Weights of a small transformer language model.
Architecture: RMSNorm before each block, rotary positions, no biases in attention or MLP, untied embeddings, normalized queries and keys, some layers without attention, local attention windows, gated attention, capped logits.
Training: a variant of Adam for these matrices, 129M tokens, 7287 steps.
Each number is 128 + 32 x the weight over its row's rms, rounded and kept within 0 to 255. Layers, rows and columns count from 0. The size above them is the row's rms in percent of the matrix's.

# layer 13 MLP up, 256x96, rms 0.148, rows 12-22, columns 0-95
size [ 97  98  96  97 106 102 107  91 100  90 104]
[[136 127 144 164 136 115  72 193 130 113  85 114 115 129 128 164 109 162 116 188  70 156 154 133 166 144 101 119 143 132 130 133 139 120 143 180  85 147 168  64 168 138 113 141 131  96 156 177 100  75 175 118 105 114  97  82 103 128 117 139 115 157  90  62  75 126 116 206 156  89 108 208 107 184 114  86 128 103 136 106 104  92 131 182 173 112 149 128 151 139 146 107 116 180 108 103]
 [113 115 149 115  79 118 108 120 138 105 127 173 116  96  86 143  97 121 121 165 140 133 165 200  79  94 144 138 132 115  96 154 196 128 114 147  87 111 126  49  65 146  97 118 127 145 131 132 104 208 141 143 100  74 143 141 148  83 117 155 180 138 101 217 111 151  77 155 158 140  90 111 175  83  79 166 135  93  89 122  74 156  83 145 136 117 162 161 134 123 132 117 100 103 130 144]
 [176 124  91 129 140 113 183  72 203 107 164 164 146 154 146 138 158 113  87 147 133 183 159 125 108 131 145  87 107  91 119 132  84 136 120  96 137  92 113 128 137 159 137  89 188 144 108 179 132 185 132  90 118  99 128 151 125 178 115 121 170 150 107  83 117  88 174 131  74 123 158 166 116 159 191 106 141  93 156 128 123 176 168 177  95 186 106 104 143 116  73 116 181 104 168  89]
 [171 114 138 122 118 150 178 117  95  62 122 155 116 165  86 156  93 150 104  66 117 135 160 125 147  92 161  91 107 153 108 101 135  82 147  90 111 164 102 143  97 188 162 119  40 161 148 139 176 150  68 116 172 122  87 112 121 104 138 116 178  81 144 105  98 165 150 156 152 154  82 157 119  74 166 108  86  94 140 140  87 137 130 134  77  97 107 119 127 140  66 173  90 107 148 150]
 [130 133 148 130 173 111 168 153 121 130 108 133  72 163 156 131 116 110 114 151 153 112 114 159 190 154  87  87 102 102 147  65  95  96 107 128  78 109  76 171 188 117 110  97 191 114 152 149 202  88 100 151 158 106 137 178 121 109 101 101 210 126 125 184 143 159 173 111 169 191 125 127 122 138 138 150 137 149  88 192 132 140 141 145 117 107 137 110 172 118 116 145 131 140  50 141]
 [137 158 170 151 132 118 133 170 110 137 113 202 108 137 130 101 157 102 189 155 154  93 206 142 140 108 117 158 119 149 156 146 174  86  96 155  97 101 157 128 118 136 110 181 131 184 164 121  99 112  88 103 126 128 181  68 143 152 184 134 127  77 139 152  98 102 108 124 130 108 122 121 189 134 139 136 115  88 157  77 114 124 105 159 124  57 198 168  93 102 101 135 108  59  85 101]
 [113 118 137 139 133  83 136  90  92  94 158 168  76 111 105 153 164 107  91  85  82  92 163 117 114  97 109 140 192 119 108 108 134 120 111  99 126 162 177 178 148 203  72  52 140 118 103 156 143 164 192 134 115 105 141  71 151 164 174 143 168 106 114 157 146 126 175 129 153 125 180 111 153 169 143 110 164 152  82  78 161 129 162 151 135 153 119 183 169 102 157 154 103 133 107 156]
 [141 111 145 126 179  92 149 151  85 161  93  91 118 142  85 180 128  84 149 137  82  82 182  74  71 128 127 191 121 105 129 116 113 161 154 139 100 163 125 187 128 135 111  79 114 142 100 151 196 144 117  64 118 156 171 158 112 179  94 115 125 156 197 121 144  77 108 120 137 141  98  97 187 124 140 101 116 121  35 118 167 117 139 116 144  97 136 136 129 136  96 170  90 150 122 143]
 [ 86 108 137  99 123  92 132 201 142 172  89 124 126 102 124 150 134 161 116 204 132 156 150  88 158 150 120  72 123 110 169 163 135  46 148 124  98 110 180 122 100 126 154 110 151 105 142  68 112  70 138  71 130 141  86 135 113 168 176  82 142  69 139 161 151 120 154 124  95  75 143 129 123 152 100  79 127 126 105 132 180  83 149 181  67 154  93 100 118 126 126  93 121 113 105 169]
 [113  92 128 102  71 129 112 156 143 125 113 127  86 162  77 150 109 149 167 142 142 116 144 131 157 122 182 154 117  98  79 150 131 145 133 113 142 110 107 121 138  71 146 147 173 104  51 142 138  61 112  93 141 127 166  55 100 159  93 111  86 116  92 189 129 156 108 103 125  88  84 106 137 112 166 104 150 114 108 188  78  75 146 106  88 126 130 147 192 113 150 224 127 131 135 163]
 [120 111 139 127 144 140 160  94  78  86 126  95 153 105 132 115 107 181 140  70  88 106 182 115 138 131 131 132 157 162 168  65 158  73 120 111 100 122 132  91 143  82 109 100 146 148  84 147 128  94 101 124 169 163 119 112 143 101  44 141 189  75 125 109 143 177 142 183 111 156 110 106 159 160  91 136 116 119 171 100 130  51 126 135 150 125 140 187 183 195 134 151 114  86 162 110]]
# layer 13 MLP down (transposed), 256x96, rms 0.198, rows 12-22, columns 0-95
size [ 97  97  97  96 105 104 110  96 101  91 102]
[[ 71 139 120 126 127 125  80  91 107  65 135  85 149 144 164 137 130  53 115  67 188 107 132 123 102 137 148 129 126 140 106 110 109 116  81  85 135 126 166 127 129  97 128 156 163 208 106  97 118 127  80 146 105 119 140  83 140  94 151 151  68 178 125 153 219 106 120 153 157 138  89  69 129 172 124  92 126  89 111 131 148 173 185 121 103  66 125 113 165 111  95 136 129 133  91 152]
 [130 163 132 156 154 132 151  95 119 126 104 160 106  82 150 158 115 166 102 141 122 127 114 163 103 120 125 111 201  92 130 157 161 119 173 129 102 133 159 155 105 160  81  85 203 116 103 138 113  93 163 145 154 109 209  65 146 162  89 134 121 121 111  85 135 122 158 122  88 104 149 118  67  80 138 174 178 132 120 191 104  90 184 160 134 122 138 172  83  80 142  94 135 163  86 182]
 [115 139 135  85 133 149 115 147  72 130 127  64 147 125 104 111 172 147 116 136  62  57 164 129  81 109 111 180 111 199 135 152  94  86 118 130 104  92 189 107 135 128  96 119 161 112 150 125  82 140 150 154 177 160 133 132  81 173 120  91 166 122 138 103 156 108  76 126 116 102 171 176 113 117  75 127 103  92 120  98 116 134 115 139 102 178  52 174 184 104 122  89 114 172 153 101]
 [145 133 153 113 115 134  98 117 156 158  98 157  80  98  90 121 130 175 194 155 110 127 150 135 156 142 106 132 109 116 129 159 142 141 158 104  76 101 129  89 150 148 141 153 131 141 164 137 113  59 191 116 100 168 139 162 126 146 113 116  70  85 148 202  61 150  92  54 152  86 167  94 110  84 126 165 137 101  95 190 113 157 127 134 155  97 205 147 121  95  82 134 156 119 156  88]
 [120 153 142  96 125  83  96 109 178 128 166 115 125 167 162 151  67 171 111 162 117 176 121 114 146 139 153 134  88  94 120 130 130  93 115 133 185 133  71  79 143  72 149 131  83  84 104  79 139 124 223 117 179 104 101 122 155 109 128 171 152 120 167  88 150 160 141 161  84 114  88 127 122 115 128  80 161 116 161 131  86 147 167 158 158 140 132  94  82 136 132 109  75  46 131  97]
 [102 126 105  48 130 117 122 141 148 101 112 177 163 145 145  99  68  83 120 134 163 144 127 125 142  91 110 102 105 141 125 157 126 129 152  67 143 187  80 171 103  90 124 177 109 139 123 128 210 104 147 180  91 137 164 157  77 120 139 140 147  81 140 116  83 178 144  92  93 172 169 117 107 171  93 118 125 119  99 159 156  92 133 145 141 130 157 160 169 114 145  72  37 150 139 107]
 [136 165 144  52 110  89 139 129 114 178 170 144 144 142 143 114 112 123 102 153 158 172 109 151 142 143 146  98 122 147 110 159 169 133  80 153 125 115 104 134  87 136 105 157 120 149 149  74  84 176 130  93 178 147 109 102  66 166 168 181 100 109 168 149 204 135 136 133 113 155  91 148  61 163  91 118 146 105 101 144 106 144 115 195 168 164 196 123 180 129  75 115 150  69 123 136]
 [132 153 115 149 101 129 112 139 106 191 101 172  88 119 155 151 100  65 173 161 138 170 110  88  95  96 123 123  87 132  94 141 181 116  90 147 165 118 131 111 106 119  97  98 144 202  97 165 190 176  79  90 113 148 103 118 113 146 143  83  91 136 120  86 184  82 146 179 108 168  86 106 111 140 138 100 129 169 118 157 138 154 151  83 110  98 146  63 127 130 116  75 159 170  77  98]
 [162 129 180 169 106 159 136 120 158 102 106 136 125  70 131 170 113 113  65  98 145  53 191 122 131  67  86 138  87 143 120 158  85 168 125  82 161 203  92 114 135 104  99 110 146  91 148 148 143 133 163 129 117 111 117 199 132 176 171 103 177  82 151  61 135 119  51  97 122 162 100 118 158 131 135 142 104 124 159 106 131 139 176 142 124 101 128 159 140  86  95 135 128 149 126 106]
 [ 83 126 107  79  88 106  44 131 165  63  88  92 107 111 123 112 126 147  41 135 130  96  97 116 158 149  35 111 113 102 114 139 119 146 114  80 176 150 136 124 136 121 128 114  87 159 125 109 118 118 155 100  96 142 155 110  94 116 100 120 157 153 124 128 174 172 159  92 115 138  92 158 161 127 161  69 100 113 146  55 148 162 117 168 151 133  90 156 149 182 152  75 108 109 128 170]
 [159 155 127  75 145 168 168 124 188 172  49 105 121 173 174 158 108  92 178 163 168  95 122 132 142 156  99 154 123 118 159  82 111 175 122 129 122 124  87 113  92 147 148 159 117  96 125 108  90  64 100 178 121 151 146 120  96 138 165 109  87  87 123 138  80 134 115 131  97 137  91  46 149  94 117 171 158 119 171 112 138 157 116 132 147  84 136 141 137 161  78 127  76 176 114  71]]
# layer 13 MLP gate, 256x96, rms 0.158, rows 13-23, columns 0-95
size [ 96 105  94 104 104 104 101  96  89  94 104]
[[153  83 131 123 125 127 142 102 123 172 151 102 109 169 122 156 131  69  69  63  91 148  82 147 167 117 146 156 149 155 141 104 160 185  93 104 187  81 137 152 109 201  97 121 146 111  93 137 196 120 147  93 189 130 144 166 136 144 138 124  86 139 114 111 122 167 120 146 114 104 164 133 126  98 172 175 114 150  79 148 144 146 167  92 194 142  82 122 116 100 135 155 206  89 154 145]
 [161 105 113 133 121 166  76 121 137 176 110 164 146 119 136 112 142 129 123  62  84 118  82 150 193 115 126 174 123  29  99 157 163 125 171  98 119 125 109  59 133 111 153 141 102  83 136 149 135 175 123 132  91  94 126 127 199  94 156 157 148 135  99 180 182 176 142  98 153 123 175 126 146 123 149 111 137 143  95  93 160 140 158 119 100 132  88 142 143 118 114 171 189  96 130 202]
 [177 117 129  94 120 156 126 164 125 127 136 135 134 129 162 116 101 125  76 152 143 140 126 157 213 136 129 135 108 160 170 146 138 144 105 139 106 114 174 147  75 157 115 130 167 100 135 149 159 202 177 187 137 112 104 184 116 101 133 133 117  60  65  83 152 112  92 149 166 145 160 186 165 109 142 138 116 155 130 192 111  83 100  98 121 156  99 137 126 124 120 144 219  84  88 180]
 [161 120  86 133 128 133 116 120  87  87 104 114 141 113 148 220 123  63 109 111 100 116  70 146 154 140 170  97 108  93 101 154  68  88 215 113 165 138 162 152 166 195 106 101 113 118 123 105 192 137 110 197 148 145 121 130 126 165 106 149 166  98 165 141 180 115 132  83 146  97 145 180 125 151 116 120 144 127 101 141 101 173  99  95 106 151 156 111 113 104 110  89 119  84 175 107]
 [163 107 146 125 127 139  65 171  90 117 129 161 109 121  99 134 142 109 119 130  73 144  72  92 128 151  95 160  91 129  99 192 143  98  78 133 117 103 150 116 150 141 143 136 133 130 132 138 171  96 102 162 138  73 182  92 157  81 143  89 137  77 162  84 140  97  64 107 123 110 205  96 106 207 156 125  73 111 186  99 101 160 172 110 131 130  76 146 119 153 143 137 157  69 132 122]
 [113 120 166  80 151 118 157 194 149 114 125 145 155 141 143 137 190 188 101 128 165 196  64 123 165 152 131 105 135 142  97  58 109 168 130 116 139 134 103 142 106 168 117 128 129 146 183 147  87 182 134 136 161  86 113 125 139 130 166 176 105 130 178 130 193 105 156 110 106 159 121  75  87 154  98 136 111 100  88 198 102 130 104 182 150  96 136 123 162 128 120 143 186  70 125 155]
 [162  88 148  48 176 141 150 166  92 126 108 107 194  92 106 144 135 136 131 133 146 108 131 180 163 127 127 137 192  80 126 136 148 133 139 191  83 139 132  85 137  82  93  99 122 110 101 182 114 179 111 109 113  96 166 125 113 112 145 143  96 148 184 200 144 152 173 180 187 106 143 110 156 210 175 140  87  83 112 105 115 154 138 117 113 129 134 121 148 128  78 127 127 132 163 156]
 [108 137 127 114 108 189 159 156 144 130  93 118 139 129 118 124 110 121 118  84 133 159  81 197 160 119 116 144  98 132 143 102  95 141 159 188 175 131 138 146 149  77 136 104 122 127 195  65 152 144 139  96  53 162 111 124 169 140 169  92 149 141  88 101 172 127 108  56 141  77 191 154 129 145 174 126  36 129 135 132 153 160 140  85 176 143 134 181  85 166 147 135 141 127 127 126]
 [140 153 151  87 149  96  82 127 169  89  73 156 178 154 113 163  84 118  79 107 117 157 108 142 100 125 193 175 106 135 123  85 167 149  83 140 152 199 135  78 160 146 156 133  97 107 163 129 173 145 125 134 136 148 170 138 126 166  95 114 115 102 161  80 143 106 164  61  77 134 108 152 121 146 119 121 130  87  53  93 126 184 110  97 190 111 128 128 125 105 122 168 100 169 182 144]
 [138  49 152  83 145 150 111 193 143 152 181 155 110 159  93 127 126  67  76 138 161 158 140 136 154 117 143 161  66 155 157 114 121 114 106 112 145  97  82  96 136 107 126  73 128 114 138 162 122 165 191 125 127 132 109 160 128  70 127 108 130 126 140 114 135 145 163 155 128  89 121 174 127 116 182 141 128 170 163 159 143 130 199 139 121 119  98 140 147 159 179 164 193  48  90  75]
 [120  82 128 169 131 148 123 152 137 122  77 177 191  98 162 168 140 146 105 147 186 104  62 141 116 119 159 136 136 144 110 121 130 121 144  49 140  95 128 111 101 146  94 121 139  96 107 144 101 150 137 106 107  46 163 111 143 169 184  98  96  79 114  40 139 106 114 121 144 117 193 140 119 158 135 157 124 108 107 105 114 150 163  88 168  50 137  93 125 152 198 116 138 154 165 141]]